config = dict(
    n_layer=22,
    d_model=192,
    vocab_size=2048,
    norm='rmsnorm',
    qk_norm=True,
    lr=0.00117,
    beta1=0.9,
    beta2=0.98,
    lr_head=0.00622,
    warmup_steps=323,
    schedule='wsd',
    decay_shape='linear',
    seq_len=256,
)
Each number is 128 + 32 x the weight over its row's rms, rounded and kept within 0 to 255. Layers, rows and columns count from 0. The size above them is the row's rms in percent of the matrix's.

# layer 11 attention value, 192x192, rms 0.0892, rows 136-191, columns 96-191
size [ 74  75  67  73  63  77  66  78  70  65  61  70  72  74  77  63  70  72  68  64  77  76  66  68  73  76  82  63  69  64  71  68  65 264  72  77  72  63  80  75  73  71  72  69  64  62 429 260  73  71  65  71  73  72  77  68]
[[167 137 152 155 143 119 137 116 149 170 125 149 129 116 124 149 173 146 142  93 164 121 105 108 129 134 148 145 141 115 187  95 124 187 117 148 121 197 134 150 139 112 123 160  69 130 119  83 104  85 127 163 162  40 163  85 134 169  98 201 121 128 108 161 222  75 162 123 145 128 134 110 134 127  73 123  75 161 152 152 177 105 131 123 114  85 132  84 164 188  95 125 196 142 149 151]
 [186 118 135 152 160 104 109 116  93 160 115 154 134 104 170 126  59 154 198 143 107  75 139  90 162 135 135 147 139 162 162  85 105 134 137 118 145  97 141  81 143 105  51  86 141  93 166 124 103 142 129  58 124 119 147 101 129  94 117  88 151 102 144 128 146  88 110 147 134  98 102 100 142  20 123 133 162  78 111  82  76  93 191 134 103 117 150 110 156  98 158 190 182 132 172 109]
 [103 102 172  99 105  94 137 137 117 104 175 125 125 155 104 160 111 122 168 107 162 158 159  76 101  97 125 121 120 158 152 124 187 174  87 133 135 119 162 119  88 133 140 171 101 102  98 144 168 104 163 120 128 167 179 132 159 152  99 165 115 157 103 101 216 101 155  68 227 122 113 156  80 224 151 109 151 114 110 146 156 112 173 117  92 118 175 146 136 114  52 168 162 109 158 139]
 [132 134 123 120 134 149 179 115 139 139 144 172 115  67 126 110 155 163  88  87 110  88 126 161 125  99 133 129 129  97 186 131 120 140 171 148 126  83  95 152 134 143 111 128 118 149 136 120  75 129  82 153 160  77 162 187 135 137 148 142 138 115 138 141 116 137 198 123 149 110 135 139 190  63 138 139  77 172 155 105 162 103 155 153 135 156 120 141 101 203 126 104 146 143 132 150]
 [173 158  91  41  69  63 141 174 137 124 144 125  88 199 141 159  60 163 155 126 131 133 130 130 131 121 119 140  95 172 136 159 149 126 167 157 129 113 172  79 157 138 173  96 128 106 128 119  89 153 198 101 127 116 120 167 102 101 115 112 162  98 152 133 130 108 101 171 161 132 110 162 127 173 145 135 117  95 104 124  96 149 155  80 116 158 165 174 107 132 142  58 156 188 126 103]
 [110 158 109 143  88 140 197 106 109 139 181 144 167  98 115 125 127 139 108  89  66 170 153 173 109 115 177 144  99 127  80  79 131 105 122 114 119 132  88 143 136 115 164 121 115 158 175 155 199 113 116 160 102 159 187 142  94 150 163 154 197 130 142 129  97 133  98  99 168 156 128 100 139 101 186 121  95 133 154 130 235 133  95 163 194 127 122 107 174 184  93  99  70 122 166 114]
 [214 150  97 182 166 108 129 139 123  98 133 118 136 132 148 119 100 108 161 188 143  96 115 110 143  94 112 133 164 128 136 127  89 203 133 122 143 179 127 128 105 130 126 100 132 128 105 117  79 127 152 126 128 151 138 114 150  67 146 106 199 126 143  87 195 109 127 146  67 109 124 152 141 101 130 121 127 189 108 131 104 116 131 152 103 141 132 104 155 143  64 170 205 124 150 110]
 [138 120 136  97 134 128  98 122 101 124 150 102 139 141  95 170 212 169 131 146 116 132 166 156 119  89 131 137 141 151  43 110 119 142 108  95 172 146 159  68 161 108 118 162 146  71 132 118 137  95 150  70 135 108 106  95 172 195 132 135 122 117 117 115 166 130  87 142 124 178  87 105  92 144 124 135 156  60 108 127 236 168  66 130 175 135 129 109 189 147  64 125 134 142 121 147]
 [118 123  91  80 109 139 125  49  96 150 177 130 121 177  49  99 169 116 115 143  64 151 140 155 115 138 142 141  87  66 174 126 138 102 101 122  96  85  82 111 133 138 119 135  91 120 125 133 120 145 147 102 125 145 190 169 129 163 153 112 129 136 202 134 119  94 137 139 164 140 107 107 140 141 119 130 116  70 109 179 155 151  86 137 186 156 132 142 175 106 136  77 108 129 139 136]
 [118 125  81  65 107 167 169 174  91 121 117 122 126 129   6 113 141 149 134 162  66 102 162 128 142 117 165 150 134 167  41 118  87  54 206 176  87 120  64 136  95 144 134 130  76  68 117 162 127 139 155  98 103 177 161 136  70 139 131 123 134 128 105 133  63 110  89 129 113 141 108  82 150 119 149 116 147  83  92 113 171 124 104 131 169 145 114 102 125 131 131 149 103 163 109 124]
 [164 162 117 175 158 145 124 127 140 157 134 112 135  97 167 118 116 132  81 174  96 150 139  94  97 129 172 159  94 134  48  99  70 164 165 164 123 190  83  61 116 112 152 119 128 132 125 131 106 106 129 124 134 129  69 121 132  86 142  52 202 102 127 124 102 104 163 117  94 173 105 120 130  83 188 145  66 132  83  78  98  98 143 117  90 133 148 101 127 149 112 156 108 159 160  91]
 [121  48 167 162  92 215 162 185 109  99 100  89 125 145  91 136 142 173 154 146  72 177 148 114 104 147 169 112  81  97 146 117 125 169 107 142  99 105  97 165 162 118  92 155 131 105 140 162 215 153 138  82 110 175  84 103 121 103 129 142 135 121  72 158 111 132 107 124 118 101 124  83 108 191 127  58 125 129 183  78 119 127 113 111 150 113 125 123 173 116 200 103 122 147 163 120]
 [125 139 175 196 178 104 111 139 144 123  94 181 158  36 184 148 168 127  99  87 180  91 136 109  90 117 161 134 158 143  70 129 110 129 108  96 143 147 201  81 110 112 118 138 169 130 112 116 128 104 112 127 112  96  80  77 135 127 115 131 100  96 128  84 146 145 155 117  84 145 138 103 136 104 120 137 121 154 130 104 101 117 133 102  96 197 118  80 114 126 143 196  94  69 142  58]
 [149 150 103 149 105 168 118 119 129 111 111  87 116  68  88 160 138 165 144 138  81  83 145 117 122 116 141 134 118  92 131 119 107 104 122 112  83 164 171 103 147 117 127 110 102 119 144 120 107 138 188  99 112 163 141 149  76 117  66 107 184 127 158 107 120 128  85  96 144 105  83 115 102 111 150 126 127  91 100 125 118 101 134 125 148 159 115 169 188 151 124 138 113 117 153 135]
 [134 103 126 181 163 156 137 172 154  59 125 147 116 171 137 141 167 199  99 124  84 156 136 102 130 134 158 125 147 137  69 178 183 123  90 125 157 144 119  77 106 117 156 114 140 130 115 122 174 129 171 122 129 147  90 128  75 113 105 112  87 111 134 121 109 234 112 108 130 125 139 141 114 135 139 125 157 124 118 159 117 170 101  61 142 212 134 151 126 104 196 123  69 132 117 109]
 [126  77 113  68 105 162 106 134 130  82 150 120  95 140 167 149 115  94 177 106 189 122 126 117 101 141 143 131 133 167 123 134 163 132  88 166 158 101 121 152  90 129 109 180  91  78 147 133 184 117 167  98 179 185 124 174 121 185 134 105 126 134 118 160 123 125  50 121 152  83 143 177 157 200 150 113 158 130 127 188 150 124 103 132  90 157 120 140  79  82 172 127 127 129  46 113]
 [171 103  79 104 117 128  92 118  82  85 144 191 119 149 143  62 153  82 176 182 190 138 124 128 149 143 132 105 101 123  96 144 140 123 159 150  88 116 169 124  77 139 110 155  62 141 144 156 161 146 142  98 162 148 125 146 161 158 143 170 215 127 139 123 169 109 153  43 156 119 107 152 153 176 151 110 102  60 126 184 103  71 141 111  84 175 148 118 119 130  97 153 178 114 109 133]
 [154 130 125  92 101 149 154  72 144 160 200 150 138 105  99  58 150 118 103 100  75 141 154 157 127 123 147 123  94 122 158 118 142 130  87 114 111  67  87 136 140 155 175 127 113 109 219 150 217 135 161 162 141 165 142 170  91 161 145 148 176 167 129 124  94 133 146  93 181 141 109  96 109 123 176 109 118 133 130 141 245 173  70 147 140 135 173  96 116 141  91 107 133 120 113 112]
 [ 95 161 204 145  77 165 102 112 107 109 137 140 107 114  51 155 118 147 109 128  97 149 131 142 195 162 104 123 164 142 126 126 122 112  88 105  96 122 148 134 122 144 225  82 139  62 145 113 112 111 155 109 140 106 115 186 123 102 102  81  47 157 121  86 140 152 125 113 127  89  92  95  89 167 111 146 150  70 152  96  95 185 121 112 139 159 126 145 130 138 100 105 119 144 132 134]
 [159 149 128 108 120  73 141  90  95  85 176 192  93 176 141 103 131 139 117  72 118 163 136 110 136 144 155 143 106 145 108 225 180 131 127 104  40  89 128 112  99 116 164  76  77  92 112 180 152 185  83  97 132 156 177 144 116 120 100  78 132 140  80 115 137 135 148  99 162 122  96 130 135  70 123  76 121 131 142 175 166  82 141 145  99 179 161 158 118 101 127  88 135 142 144 154]
 [119 202 118  84 146 172 121 115  69 157 109 137 140 153 128 131 156 101 113 116  40 131 157 124 153 123 121 137  93 106 170 115 104 108  44  99 101  70 122  75 125 156 136 124 149 131 145 208 211 141  88 139  95 111 144 199  97 134 118 116 157 144 136 174 111 148 108  84 168 134 121  84  76 135 124 103 152 163 124 138 178 180 102 133 141 123 127 232 139 144 123 108 104 159 158 172]
 [ 89 143 157  65 127 122 165 100 155  90 160 189  72  84 150 146  80 181 184  83 120  44 130 138 112 108 169 156 135 133 184 156 113  72 198 170  90  85 122 106 130 135 118 140  82 129  93  95  59 133 109 141 136  84 156 118 104  84 178 138 119 157 118 115 136  89 168 158 138 118 111 188 168  94 125  71  84  68 106  93 113 113 110 139 138 156 151 143  75 115 150 131 171 142 122 129]
 [128 116  98 125 129 144 108  75 164 152 106 142 123 140 177 144 184 108 118  87 126 158 112 159 176 120 158 103 155  98 114  95 125 125 115 148 156 119 149 135 153  99  90 151 164 141 143 103 155 107 153 172 156  98 143 126 113 202 107 137 117 106 118 107  74 162 166 103 119 150 147  94 158 103 189 107  63 147 187  68  80 148 162 109 135 156 132 189 125 192 118  55 133  92  54 121]
 [150 115 142 189 146 118 134 144 116 123 106 119  82 135 173 170  99 154 137 111 232 154 110 115 124 136 138 144 132 146 124  88 114 161 133 159 107 143 137 152 182 104 149 116 101 190 140 152  72 104  71 184 152  89 104 133 165  82 105 167 111 146 124 149 130 111 108 191 107 100 173 137 130  40 116 134  83 183 124 126  85  86 147 191  94 127  78  94  96 153 145 114 132 112 134 151]
 [118  62 143  48 138 130 141 153 110 106 131 109 111 140 198  76 180 118 130  61 207  77 144  88 113 118 144 127 140 127 156 161 131 183 103 162  32 107 122 160  90 135  83 152 136  93 111 176  94 125 104 130 142 120 121 154 188 123 149 144 161 140  97 130 128 150 157 108 116 136 124 153 116  57 147 143  87 128  85 166 103 105 137 136 128 166 162  95 133  88 142 143 185 128 108 118]
 [119 157 142 124 111 129 150 147 156 208 119 168  83 117 118 146 153 151 101  92 179 101 129 178 143 129  97 115  81 138 125 167 124 155 146  75 102 129  93 117  97 128 134 154 119 106 142 101 120 106 149 130 145  15 121 131 134  72 137 154 128 150  50  87 121 110 179 128 148 110 126  75 160 109  83 111 139 179 152 112 122 130 120 124 115 160 113 121 127 164 109 115 149 173 139 146]
 [194 130 154 118 131 132  89 150 147 234  85 117 100 124 153 114  76 134 182 108 237 109 122 138 108 118 110 146 127 137 114 145 221 128 141 163 153 135 136 126  96 155 140 122 110 152 151 120 135 120  98  98 120  48 120 120  99  92 110 142  92 116 102 128 181 122 151  93 173 159 140 140 115  85  51 124 141 163 157 173 124 130 142 172 123  96 175 107  81  96 145 151 206 120 179  93]
 [133 137 104  90 174 138 109 101 148 153 123 159 120  79 173  99 114 169 168 143 197 101  99 110 107  98 110 144 166 101 120 126  86 150 201 169 196 134 170 140 153  98 123 119 122 132 144  71  87 120 161 147 151  86 105  27 133 156 140 106 158 112 144 135 107 120 122 137  52 173 134 119 152  93 136 179 121 111 154 114  75 133 230 103 122 135  95 130 172 122  93 185 148 130 136  89]
 [ 79 132 129 131  67 110  93  42 103 129 116 156 103 163  48  71 161 113 154 130 100 191 113 125 127 143  99 125 146  93 137  85  96 130 135 190 127 110 166 150 105 158  89 117 105 144  44 199 150 139 106 119 145 102 186 144 178 139 124 104 105 164 224 122 123 134 167 101 132 159 189 141 112 136 138 109 116  80 136 137 194 125  96 149 148 222 150 136 172 186 119  58 111 117 121 132]
 [120  99 167  86 155  98 127 167 134  90  82 101 134  87 162  93  61 149 163 113 171 125 119 128  92 147 135 120 151 109 128 148 174  77  83 166 138 136 161 163  78 137  93 143 158 129  63 100 112 114 132 121 124 166 110  91 106 131 140 166  73 105 119 108 120 110 105 178  96 100 129  99 134 148 135 173 125 117  87 175 113 120 153  61 129  47 164  83  96  63 131 198 130 106  88 135]
 [137 172 147 120 108 107 125  90 120 115 133 140 132 156  98 154 136 122 147 125  68 106 159 114 156 133 129 137 124 160 143  93 136 200  76  94 148 134 159 126 108 143 158 154 196  69  71 146 204 102 135 167 112 115  38 164 119 169 129  93 146 129  98 131  70 140  83 131 132 134 147 112  98 163 156 110 122  90 126  91 130 194  84  67 118 140 104 156 120  66 147  88 100 134 118 129]
 [159 150 105 115 152 130 156 138  63 110  48 118 149 177 141 147  95 134 147 158  53 141 125 129 132 139 148 138 169  99 127 154  68 110 108 116 114 109 114 133 161 122  82  96 176 119 115 127 107 170  92 105  87 168  86 124 103  87 116  39 107 121 134 114 137 125 116 200  32  92 109 111 121 101  45 119 157 130 176 143 146 142 152  98 132 183 136 159 147  88 130 157 116  86 150 127]
 [124  83  77 118 163 106 143 124 169  44 158 152 105 149 184 125  80 113 144  91 121 101 140 196 139 120 102 140 163 138 135 211 197  93 117 109 150 102 115 166 116 118 125 130 123 145 179 120 170 157 132 122 142 181 146 106 114 108 163 114  87 111 138 105 130 169  98 142 113 142 147 168 103  80 117 117 196 172 124 197 100  96 121 115 169 171 162 112 144  58 166 151 130  93  53 102]
 [161  91 110 114 120 134 120 162 134 167 101 137 122  69 197  96 132 146 161 138 184  67  99 165  73 109 102 120 124 123 131 141 145 150 158  79 162  81 128 125 155 118 139  90 184 172 197 104 154 120 120  99 141 136 170 135 163 138 113  84 132 125 125 102 173 136  94 137 126 141 117 148 149 128 109 150 183 223 120 156  78 119 124 163 135 145 124 106 137  65 111 176 170  26  86  95]
 [126 136 151 188 163 160 115 151 114 103  90 106 181 139 126 138 120 126 165 183 163 171 124  90 189 152 112 110 104 131  95 125  94  93 103 104 169 183 179 115 135  88  89 105 135 186 130 148 120 106 115  88  98 167 113 117 168 171 110 165 121 126 140 123  78 113 121 138  90 159 166  54 120 137 135 163 161 139 129 118 130 127 112 122 125 103  98 144 142 115 124 141 106 136  97 115]
 [ 75  39 178 169 136 149 147 163  94  81 115 153 151 179 124 108 138 153  93 178 170  90 131 193 142 160  84 125 145 125 110 136  99 115 152 157  90 134 128 192 109 133 142 133 101 157  95 177 151 131 108 156 112 138 157 158 129 153 137 164  83 117 145 153 200 136  75 167 111 142 116 139 116 175  66 117 193 139 103 179 106 100 127 126  50 161  97 136 123 177 149 156 107 123 107 191]
 [143 126 116 128 111 152  82 101 170  58 154 104  86 103 165  95 115  62 105  54 115  69 134 102 122 122 116 131  93 188 116 110 141 176 136 126 144 134 103 194  69 141  76 109 133 149 147 130 143 137 161 143 159 172 121 181  90  85  94 130 175 164  98  99  77 168  64  80 172  85 111 164 149 150 145 122 130 133  95 142 156 115  85 159 148 119 122 107  67 139  68 132 149  96 100 134]
 [127 121 113  91 129 108 154  91 104 177 172 114 171 122  64  68 196  86 128 118 107 166 128 112 135 104 144 129 116  90 124  76  88  92 122 143 129 162 128 133 112 156  96 175  85 184 137 140 134 119 118 171 110 183 170 131  90 217 157 116 131 130 183 144 134 130 146  93  77 181 113  99 152 109 147 142  73  58 132 115 181 116  89  94 133 121 127 140 178 149 152 137 117 135 142 121]
 [145 143 142 202 139 132 103 156 138 141 128  82 133 224 116 107 176 130  94 136 192 150 114 110 155 159  85 108 104 135 145 106 106  96 154 132 130 191 110  71 150 108 117 125 118 165 118 116 149 128 149  92 132  90 137 104 119 151  50 114  73 122 139 124 121 124 101 157  89 150 145  51 137 115 101 149 159 138 142 150  70  71  55 123  99 163 116 104 163 145 147 125  89 129 121 143]
 [168 108 138 168  95 127 122 111 165 123 105 122 118 119 151 125  99  91 119 112 227  79 111 143 133 164  73 112 122 117 114 159 136 112 172 160 145 186 157 187 101 114  67 172  92 153  77 107  86 149 149 148 136 100 153 102 107  95 117 135 132 122 134 131 162 146  89 123  99 128 144 127 152 150 126 149 108 127 136 167 107  98 162 170  78 154 163  53 130 133 142 125 158 131  78 151]
 [ 85 147 124 104 153  93 129 137  77 170  90 176 164 109 116 126 176 136 159 153  76 138 155 149 152 115 145 165 109 134 136  99 102 142  93  94 149 119 129  67 119 148 128 120 135 146 155 145 183 116 124 169  98  98 194 123  66 136 121 159 106 149 146 143 163  85 114 132 165 163 104 136 137 109  75 155 189  59  65 155 147 136 129 131 144 142 128 151 152 110 180 198 167 173 210 128]
 [111 174  76  79 120 139 122 107 148 124  91 130 124 138 115 109 145 141 119 190 125 134 107 190 153 152  95 127  90 144 170 160 130  13 155 118 155  82 119 115 162 108  86 122 105  90 133  61  82 141 142  77  80  75 165 105 132 183 124 138 126 150 146 129  95 114 143 125 124 110 114 153 168 104 139 164 156 140 113 159  91  77 110  94 131 121 144 134 102 112 119 140 127 137 107 134]
 [ 83  51 134  96 134 101  98  91 181  98 189 154  64 129 111 151 134 154 163 124 182 125 113 138 132 118 109 122 114 160  36 160 165  85 183 165 117 142 141  93  81 114 175 116  44 127 140  95  95  76 143 115 162  97 168 137 144 174 161  98  77 134 136 116 118 111 188 102 160 133 157 165 139  75 135  95 133 160  71 141 145 123 120 142 146 106 151  88  78 130 203 151 168 122 130 134]
 [153 175 125 146 151 140 132 106 137  79 100 134 115 117 186 114 143 175 140 124 112 138 116 173 151 109 109 137 150  99 142 184 124 104 109 120 160 106 165  27 142  93 160 115 130 182 141 113 119 123 170 121 123  91 134  97  91 125 119  61 105 101 162  62 119 157 141 162  71 134  88  83 122 148 118 144 126 159 101 139 117 152 126 100 171 159 120 119 140 122 119 144  92  86  90  84]
 [129 163 114 182 111  26 122  83 127 122 118 135 137 124 186 129 122 135 118  98  56 135 150 102 139 108 189 123 163 106 182 149  84 168  97  76 127 152 118 176 123 117 172  98 193 133 108  97 125 131  63 156 137 140 149 137 170 107 120 126 117 119 106 118 137 158 104 123 104  69 145 154 101 117 135 153  91 152 143 137 137 155 132 167 135 234  78 108 142 126  42 115  74 103 159 139]
 [139 131 164 148 130 134  76 137 176 116  94 133 120 166  97 186 137 124 122 131 142 125 130 107 136 128 141 115 188 152 193 146 211 152 142 110 117 169 154 109 122  86 177  87 139 100 117 106 106 106 112 120 118 164  87 103 162 118 113  87  84 166 132  99 117 128 113 156 120 123 143 142  30 125  77 148 132 199  58 148 127  57 143 107  43 112  95 156 129 130 109 128 148  83 131 164]
 [127 176 149  96  73 150 165 101 101 137 132  85 159  95  91 163 101 132  99 148  43 144 160 131 161 110 132 150 132 121 154 104 123 111 104 107  91 144  98  92 165 132 129 185  95 107 123 106  97  96 102 178 111  95 125 154 121 114 168 182 186 143 106 121 138 114 172 107 106  96  90  82  95 160 178 119 109  96 108 114 247 148 144 115 163  41 122 175 106 162  56 100 119 169 132 144]
 [108  85  92  90 128 105 123 158 124 167  97 138  97 104 177  76 123 131 148 123 197  84 107 170  87  94 105 129 110 110 158 115 162 168 179  71 133  76 110  97 153 152 118 108 156 152 184 133 123 128  95 121 146  96 160 113 175  94 127  87 167 128  99 104 162 139 133 134 111 170 115 144 173 125 101 153 168 225 110 144 100 127 108 168 142 128 113 117 128  88 111 152 166  53  68 100]
 [ 73  92  97  13 135 125  81 172 153 105 131 172 108 162 172 141  90 165 125 172 173 134 138 151 115 123 122 129 118 122 154 164 198 130 123 160 137 106 111 127 126 116 139  91 108 145 147 130  74 142 153 132 146 136 209 152 127 120 149 168  98 144 189  78 143 131 119 133 184 140 110 184 106  97 154  91 106 139  74 189 122 100 144 152 127 128 172 133 100 135 178 107 121 109  53 141]
 [104 123 219 170 102 127 165 107 195 145 167 149 110  48 132 108 161 158  96  46 171 139 117  83 131 125 113 139  77 125 135 119  87 140 114 134 123 110 136 120 121 117 147 166  94 158 122 107 154 126 131 116 190 116 147 132 104 119 136 147 102 122  63 121 117 145 175 111 158  81 112  98 148  91 165 142 104 137 112  95 156 133 127 166  63  73  94  82 111 172 116 145 144 158 135 130]
 [161 201 116  30  85 104 132  76  91 120 187 173 133 137 162 113 140 111 128 124  63 203 144 128 109 116 148 136 141  68 201 109 120 149 147 181  91  93  93 105 128 139 149 100 113 163 117 150 119 153 135 195 146 201 137 180 114  70  78  96 168 145 134 103 161 162 150 125 141 125 101 165 110 123 136 119 103  75 138 113 181 143  93 144 124 139 121 188 140 129  98  92 111 110 111 158]
 [122  88 117 113 116 133 142 165 140 130 107 124 108  57 107 120 121 159 107 112 209 156  91 184 110 129 117 111 132  54 131 159 116  84 154 155 131 166 152 143 172 123 132 112 109 131 157 115 106 150 177  76 108  96 134  94 113 154  96  80 146 105 135 126 201 133 110 103  45 161 128 100 176  87 134 155 158 117 140 139 119 120 144 100  98 165 153  55 110 114 238 185 138 150 109 103]
 [ 71  89 132 115 124 148  92 161  58 123  69 115 142 166  39 154 162 150 129 189 137 108 149 145 114 138 119 108 111 155  61 141 122  47  92 142 127 104 117 103 162 138  96 129 119 102  84 150 124 160 165  82  83 124 126 147  85 170 133 167  84 135 174 157  95 140  75 149 163 153 127 103 115 205  91 121 195  72 132 169 150 124  85  72 157 162 131 127 123 112 179 151 110 173 150 141]
 [128 180 121  95 126 147 138 111 105 181 103 148 130  92  96 156 121 107 102 191  63 124 129 138 146 131 110 152 134 127 145 167 146 134  56  83 181 143  82  88 182 143  78 112 136 115 130  79 144 139 141 109  94  75 202 100 137 156 114 140 107 107 122 157 178 110 110 100 197 182  96 154 100 138  99 154 138  40 127 175 203 176 108 144 202  91 122 176 132 118  90 132 149 155 121 102]
 [ 94 189 161  73 109 117 120  77 191  91 154 118 132  60 136 132 155 139 139  61 144  73 144  91 158 136 124 111  99 145 175 154 132  95 110 165 111 101  82 162  78 123  88 167 121  73 120  86  93  90 146  77  94  36  84 162 160 133 157 195 142 127 123 111 100 128 171 112 119  74 113 131 126 155 169 108 114 143 118  96 131 136 137 124 146 119 156  86  37 150  76 138 176 118  61 126]
 [130 133 136 215 133 142  90  85 154 116 143  52 136 107 107 112 171 115 121 199 147 162 122 132 149 113 152 109 115 136  60 123 122 120 193  88 159 166 127  56 142 108  94 122 109 175 169 125 111 111  97 137  92 117 104 164 124 195 158 122 119 108 179 128 104 103 220 122 117 165 142 103  85 159 124 158 138 142 117 103 149  99  95 149 158  84 122 136 136 134  90 171 139  93 138 101]]